Weights of a small GPT-style language model, trained from scratch on English Wikipedia.
Size: width 128, 2 heads of 64, MLP 512 xIELU, vocabulary 658, 9.11M parameters.
Architecture: no biases in attention or MLP, an embedding shortcut.
Each number is 500 + 25 x the weight over its row's rms, rounded and kept within 0 to 999. Layers, rows and columns count from 0. Numbers have three digits each. The size before them is the row's rms in percent of the matrix's.

# q: layer 7 attention query, 128x128, rms 0.0983, rows 92-116, columns 0-127
# k: layer 7 attention key, 128x128, rms 0.103, rows 92-115, columns 0-127
q92 092:497506472544469564481494506470506479476480472490517507537508550473551482510512504491506500515517479465514476483526520506519497486516508521495477503509467534530489482473479519518481501510495482558477503486515501533450513527502507501451504490499483495505486459502530440523453503484483514488476512565480491519546430503507458482555533508504494494507522530482508535495512478487508472464523
k92 084:496511518518504466536503493511478468491457463486497497476486527478485495509536542496500544521472500508489509494488511513476507425499515485499536473505522477495495493474528505541537444496479508474473482499531494451530512504547555536540498476536516489459485511484498540530571485470545474483572491507507501532470493528486472504485467488486473502513492521523488506505475507483496490509497
q93 080:469493463540476519478469506471509469492482492489513502574516508498493534517519431515524530481479471533496531479502541509526557472511517516458456545556535510456506515530486483513497491506476520469505536508528491521453505471464533509466485505515511498475485497484518496530525489483491478530471497497512505470462507487541466469489486515484471494491511517506538516501482517519478461485516
k93 075:476491527495542488483455513517509446513484470526509529549514481505502513476490456509464545491533524506489516485479498493525495520494530491482458544509519477491503515540503473487525444511514490464489478471515485486528517508513472500483521444485506524498505528474474483505455539470472534443517510491497481505496520537554502535474468462499504518487487545500491465516502503518519503555543
q94 073:464501542533508476502509468498484451517482516526522480440467549499540508492518518511483484495484490470488517459500493483479496516526515517480484537514504534494468513534501522477472539477458466520521486458489473442514527504516555474513480494524529472522526509467491466497555497488489525506510481536498539485499497506495490506503479491528482515484484456451523484492535569477481491513492
k94 068:477497494472522535453513497462490513509478503510514528506487505498512510542477493525530454475541521458528518479480482497460488567521475579524456482518480547509500488460491513529513482513498486496513481513550486504484505524446495530487472506491525552497472491473532526513527534514504480465450482507507487492498488527488505514473468524477523539486490522498499483482497459494520488547507
q95 066:522506506489521492507507485428513462475524530514541483409494503451495524547513566471511477509510503517485483521498481530537535512515487489529512497489454495508511482465480484513512516507524543523506517478486481499536494504529516498464496482493514462524483495522548516494473493498506510468506486527491483473514477482501483522514515496476512528511538552534546486497499435504511463510505
k95 073:493502532488478488479483481507511493511497546563501515438483515514496481538510490469544466522505505483454489493506486481485474520487480488492548455476509469577498521511497485497470525448493474563510492548483492478514469497521548487483468525494561514479484465466496477527510511536488485489532513505491545499476485522459513524494495495494540455526486493497493517492493516493490492501486
q96 081:493549503532504485484525526479516538545470546497535505491480485528514516523508432502486489485507484480507550515511473511510505497532531453508468511464532484513512514494522504476529447551478493482525495503486456462449473482513475504524496538476490502540491505513511478525466543492508509445490469525462511477450487489485501529479458507479490509531504503484512526520502529495466467485486
k96 073:514492490474470512469489511491493502463526483479470486531496525512511491508487492504527481502453501525495479502498489520541530530472510456553541529486494483471460495522481504513556520502520506481517542502536534482462505520506475463489485503510553477517533475495548446501436488512507496470508515487529465452534520527489539457488507525539530467493543479503499526541513499509491514485511
q97 066:474490496478479513488480459512509528483515486439435470537479507525446509468510560496495451492547533501504471488513490480498504543490485478511560495515497511527512478496478504521475491502554498522472521465529516513537507466511467513517514492519468529503521515466466508476488483521485538554494512513526492511485528513521495489508553506510511494520494490469492486489486464498450525531534
k97 062:497509523530533480536528504466470502471450514521508508479475512492519517483534493508486517525505508476520481533510543474486471435500510540487463506470493536497533555500492510483428546502519479492512500532446485488457515473497537523539481497505473482524467506522439536484515486495543505539484500503491474535508487488515476504514491484479450501504517518495477508495518488504522459517529
q98 084:483466469486511526529463512491494529496514459509445495539516502486523543504484503478508549510502506503489526489501528493492486483482480495503524516534531492453506482504469481496517524534461504470552542550536519501490489481452430483508478510496470501468497497532510499495519514472527456506447518488517512494540489503535522475478504540536452446500467513523529515479477482510489488482494
k98 072:519488465535490449500469497505507510504502485518494489524548492497502477449461441495479531464510463515478487511552488482547514483563510511487498488537494494481521506521532501474470501487512553485444511462469539500504498531521490514479532495465456507459485534557499494505463478499498498531522478504473510520461518500501471481525504482513497500510516505500525558495537519491495493513461
q99 084:536526488500522491509501487497496472523530467551459506493507516449538467523526508501526509433532493510494475497505497516458484524534485471519546501494501497524452502495522495497447518505469504525584482504465492487515510528474539523504534502488502488500527518443492491499549498537502529494495499459466508499478490511450528498498501488526494504494493469473483490485471498510440524529483
k99 083:487464499509536494467553508513510477470501504462450505482469497507558473505499539514514445504490526503495495507502512470515455486531480527450490526484452529529489467472487499483524510512537521536494518527463487487524527487505448537492496493487527523478497498507539521511533526502498461500478484526524551474568498492452513486499481489507543506511505483522477495521494453468498511520505
q100 076:504529539505494475504494517530517482486491474507493516479530502466506492522502532448507484490504508445450508502472539521561465473478464522547494468478480511526513500450536521497475498506475492535558471513488494512544516501475505478471511516503507487498517493466490481467519509498511516458465487549481523525508514498464471496489525564525473498466492497503479496450488516488538488553516
k100 077:491534512517506506502532484530483483487471488481491495418487507483508473490509497487511479507472553488539497517542462460464492515511486480520524466517455454542501459478476497504507533504490569527482495519478524483523500493486460557538490505492494523483493515458544485488523513533493493521486510520509497518443504508525501481526498491526527486516477490552496529520513478488500484459455
q101 079:520494448438485495511509515507495484505499494500489505503501449496474478480527491521527505483470551507506484510515510490514508543524503461500485460524504472445545506495502487500474521516544515465446536532518526502511494476478498527483512485502472510513490529526502550503466473454538513517487521456518543457456536498508510512491486509469512517558530519510491523499498449528529512461523
k101 085:494491487504473497491522483492514466517554521510480479505509486450543533483523492516455516482492477528491489487501500515547491459479480498508523512488537486488507503517501516477439489504557481543542517482476463522500496500534507510495477486503503476514514511520505465492425494497491530464536528524464520544482499466421521510546497465503489513535496521508546472488509497474523520499477
q102 076:497515542513555519459481540474551530540490459508516530486514543492507467510504526482484470496482464485467531531504490498499471508494526499490494502514512473486490514481501460514488501512476511500517485509441472501514517545525536548460507479512482474501463488487493507507498537510489520448515453498493535521517494481500482502522462533482416529485461464495502488509487548495507499533488
k102 073:477536531506523503499507471504517499493487450500486515486528484477511493483459503511529494502485461533444499495481474479464479545476528474490497469520451491495465499511440490464530536492521521481510497485473509477518548512483491487490560497449551525514527485491483501526535504533521486501483495506501488490482499523560535512481520546487513519473521504484435489517481529500524513512549
q103 084:489519565469478478479547502519496478497463513482492509438487511523531459481483515503510450535478495479482484512514528476485485529528466505477494469490461538560488527491492531501482514479500536539475478518508489494552509536475565516480510466508514511488514511508505489453511508550494523508524553481489477504489505469464501500478489499491515551503515463485468480507518510494542504504486
k103 080:499494509516524527493555504474503536495547511443493510462458504510510531504507544507499470500514530477515489506494504524442518504451484535512498450501521476480494537521490494516432543501514514517535473455513485536481465505507483523531464519498518530511487508473462530519524497511484491466488469534500484509504483503511520512484491510456502523445517450471474526482511515523474535473494
q104 078:464518491510438506446461488518486469472551465509496511520504514482507494515538475518501494522527472538526486476509518515508520507460579470483494511513490500488551513502497515448478470508493506512496494498527470495441449515490514493496476474467510528502476499525477531508528508540496493530508486494522472478495511504530469480509460545509541505461501489508490494495497505551542531473528
k104 081:500489538505568501460516516501490457499491503512508522502502507529481503499514506531505535497509477529509529490484533486475455485491470524450445476467490514487451497510490491494491455510460503482495464528541530514528527482534524502536535456494499514503494518493496510441467521449469513479524541473490471530475491499528538495509455476507512548463523524513478484507503503499523520521536
q105 092:478484502486499485504490508485501490523520509475531531509486499476497488497466472549479485513438475492522506494513492520489510521447498460460481492537462485507484518514504489511516473520514562477517452552505492558524492492504503539472481459497503527508451474529543547492524494540506470490497507482511495477507521456499493501502462534496495540485475505508474470504488488548551512553530
k105 090:541477496509488511500520463515512486497528509481504497454514489473485503513521497511507550508515486533457495513515471542501491492445489493471462529493512472515510519518519506482534482494501482495504503443521492492528485507551493472483581461471523498517532539475483528476470488493455504447512478541460513515480476482520521501490549466479501472472526471482459519508520549502490491519533
q106 079:495497491483473502459526487480476551484548460525455525455507496496481473522507582503529478481520474532544478515499498510508518518523502468515566474468500483526481510480501496508506482451525489524477474492564482485499468508510493502520486500473525501531504497552477493511493507549491479520506521505505435468503497485512496497510508500539527507485536529521486457484516485522496530465494
k106 075:512514529472539497445532482464533485486499530517511472449468552528465503485477540486507500531510491479470479515500536479505470475474491542457520469476524517524478516487479524493475522472499483534485484556514512523523499530513480491527465498501520491492507499467518515467492478462546498530524501487494545479541474463463529493514469465534552495492527521476515491508495528502501510471525
q107 070:539533484478466480503507523562464513488540504534492539477538500488461495482540532491535488479547512505511471511493467492506505525526499488493486485491488501494514495508530533504451458471521477470476475533508515503515475507497509532512513496481526554517545478494454519498502493517501466482524482474472468417463505513481468493516514489514501515495510560524495505487477464531550514496500
k107 073:500506535465538537470544507473532477518492527479498475461518498508469462455534513526459516477494510500525519502471544449487472508477483485516522487487508514512513463486467515483473498504514467521483527574513508513527490503490491479495464508522501491501495499467527483469494475454510569524501535551522526523486474450480521495548491500506501546522529526503512456502505480505492503483507
q108 078:508494475509490536519520517491536522495514471501454529460507519484481498491517576496470471543492510493508496529514473493505447565487480493482518446483490485547467502467454529513481488459527465495488483509493517510478482520515455503525496517498476507540452509524523527484463525519517501461499484515515516486561503493526506531538488520512462474497495497456496502494519447505497500481515
k108 075:535492475536498516503500495518519519471457520524535483478487529481512477491508543487487510506506515524444467485492532504470481458460496529537545461487508525495488509448515537477491535487460524511522518487505480460486517538508542487506507509463536478480492512491526524494527464490561536506514491507481493506448489453438516483512512504495481517514517511497494531503519481441487516499452
q109 087:473508503481479519488493516538514540495495482482436529481524511477505483513505542499517453514492539467501459503510546469540468516497491472510526488444489456550498505472512515497451500480467497521542473527475470529504461516517517513516524505493487546473494478507487512470462508559508505506456529528496482499512514453490468500493543538511494516496509512480496455470514524514507483540495
k109 079:493478535519529496471537491499514476452468519489519497423484523498477500486514533512487487527498505504507517525542491498457526490470494509531503467503482488499475532438511499519494527482492513548515494545456540478527502515514469543530506455490512487469494529455496556484501499520553480513468497538497493502487493490514498458488483466484533519486516539494493525495511496467498466525448
q110 081:505519525454465491451518508519496503499472542520545470501487508507475502512472486516489533539461518496514477526492528484500533480475510494478509518512456520500530514493493515485521458493465537510507469518491496519533532496474513486493487461510548529471533517517474511516503480485470495523506481519469470465483477530512476477519532478462517555518522523527412473487516513447526475527498
k110 081:489514518442485495514498510512527502511508458506517464464502504497470518536535517499483503483524498505496518500451482484488549521503513505507525516528503481472510497497473507548453546521471525498488506529504505462493502469479495478509482488572480502522496503444442502497465515503519515499503468554516456523516490514575477525512479491479461483498542484492469487461519539532508482486472
q111 095:467480479472519486502510553455475491494472514455514524484471511533539521488499445540506534551486461489493516497535507470540534468508523567525468479523472479516513471503472523524534470512490503478430465544507502515486490499509539522492501477518503514519468491512489517492472475486496501493490504538537522508508487522539525480510483501458487491526502480499489486500534513489510518454465
k111 087:499469527440490502531513468491512510513494512517484541499482524521453536511488482539493516512535537508496488479496487539442544501480518487510538490503494483459551493470513527492512432510524484494535495470490483486539480524493478496463522499562509490527499483506488490510497489450490469460480501511503463450490496495524465530525555499506480545478514509483491469517500540514509506520528
q112 080:485447508514526480541476502534503536469484518458504476510509510464525487483496512533503538510473492493520499462498491476540494529489473524500456509536550512479483499495523480511443419513456484504485537482482503518528543502552473528525480496520504521516500484496465528538475498479517498507530462508520540485511517497480517488509484485498479498501505536500478516495439474489522443487481
k112 076:482495498510462500508507482508516499531497492561542493484532445460457480465498497495518515480514466508480528488484491531508491521499521512508499546515479555504527505468534528520493536518501487465519505461492479487513487473481495467485521496462495466502508496513469512504531486484498541501473502537487488496464519496521493476531538522481426474538470563518515510480505530474531444527475
q113 074:504503497489461501487473488480517522496475500519561507565460472488450491484505499485518506498504521514504534475483528495530541473509494494490492487509476501499518459481482510503498528480547454510484483486545488532478498470489495471474466505507514531468514483475462464527443459513486502554458504557502495474486497500546460491529533533514518522509499517493469491507542549465510517519518
k113 073:505557503490506529547498534508501450512475478524552487505507532493468534493545480494489514485519526469514496541503502486463512466530506477532493501520529442504501507504464487510496518515486515485476500507480480507482493522518515502504529457553468500530506557490512492467480530472524500494494468498471482468502450505550437516497490460512454495530502500556530495499487463506496501482528
q114 093:486514522473520515465472513522500534530484518508482514523506484560459521497481503448476470503516527513484503536455506488511477486469485487509521503537483444472512449503528524496543517497507558467491488552491513488512454449509479502502531474504529529482538504531488542448498525528491499485526455476471471497463509530517479494481486537488496479524501501512492507496468523499493476542518
k114 077:483511545521517500506509486499495550490532473514459494511493494526489475488502491518488504477482472509515498506493493477495496526502533455481489476485460470478511532524477474459505534491501521555469545528457521499487492520452504492510479519494454484529487501500455445494476475491509525559458523517536473541533517494550515532505516548454526503516491479459464480511508531528482482481493
q115 088:506464489482513516504487518494532521518489529480469461515495519509497533498482471510495457500495536460502512540550483518502484496530517466501501544525522523489531484539469481496514496531491523493546558532481498506487474491481488529506527500509460523506515496472536507483481538459515529490460516499506526478490521492472498489454504500444404518539478518469537527500508493504477468474502
k115 084:477478533512523435501509507472493529483450476489485474514504460478549491482500484508464506491501484518454507491501493487524574497480527480538535532516496488491489499503492519495468512480551508493495524491440521484493527530525489493502478509487514492480478487501507497548460458555533481503501518565495501522490493534525543521480487460471486533475551491465485493486535494490519519506500
q116 074:480498514512477428538480471504462459516490529450511511498468525506503470484506491513505510473470462472526519477519480494496505527508490503508456532477489547533492499558510488552524486492507462502493517505463544485502505508504477513510518512497497524492542494473524462508501504491503502499506513478487566534486502517489549529506519464489518475504476494505510542513552498533481542485429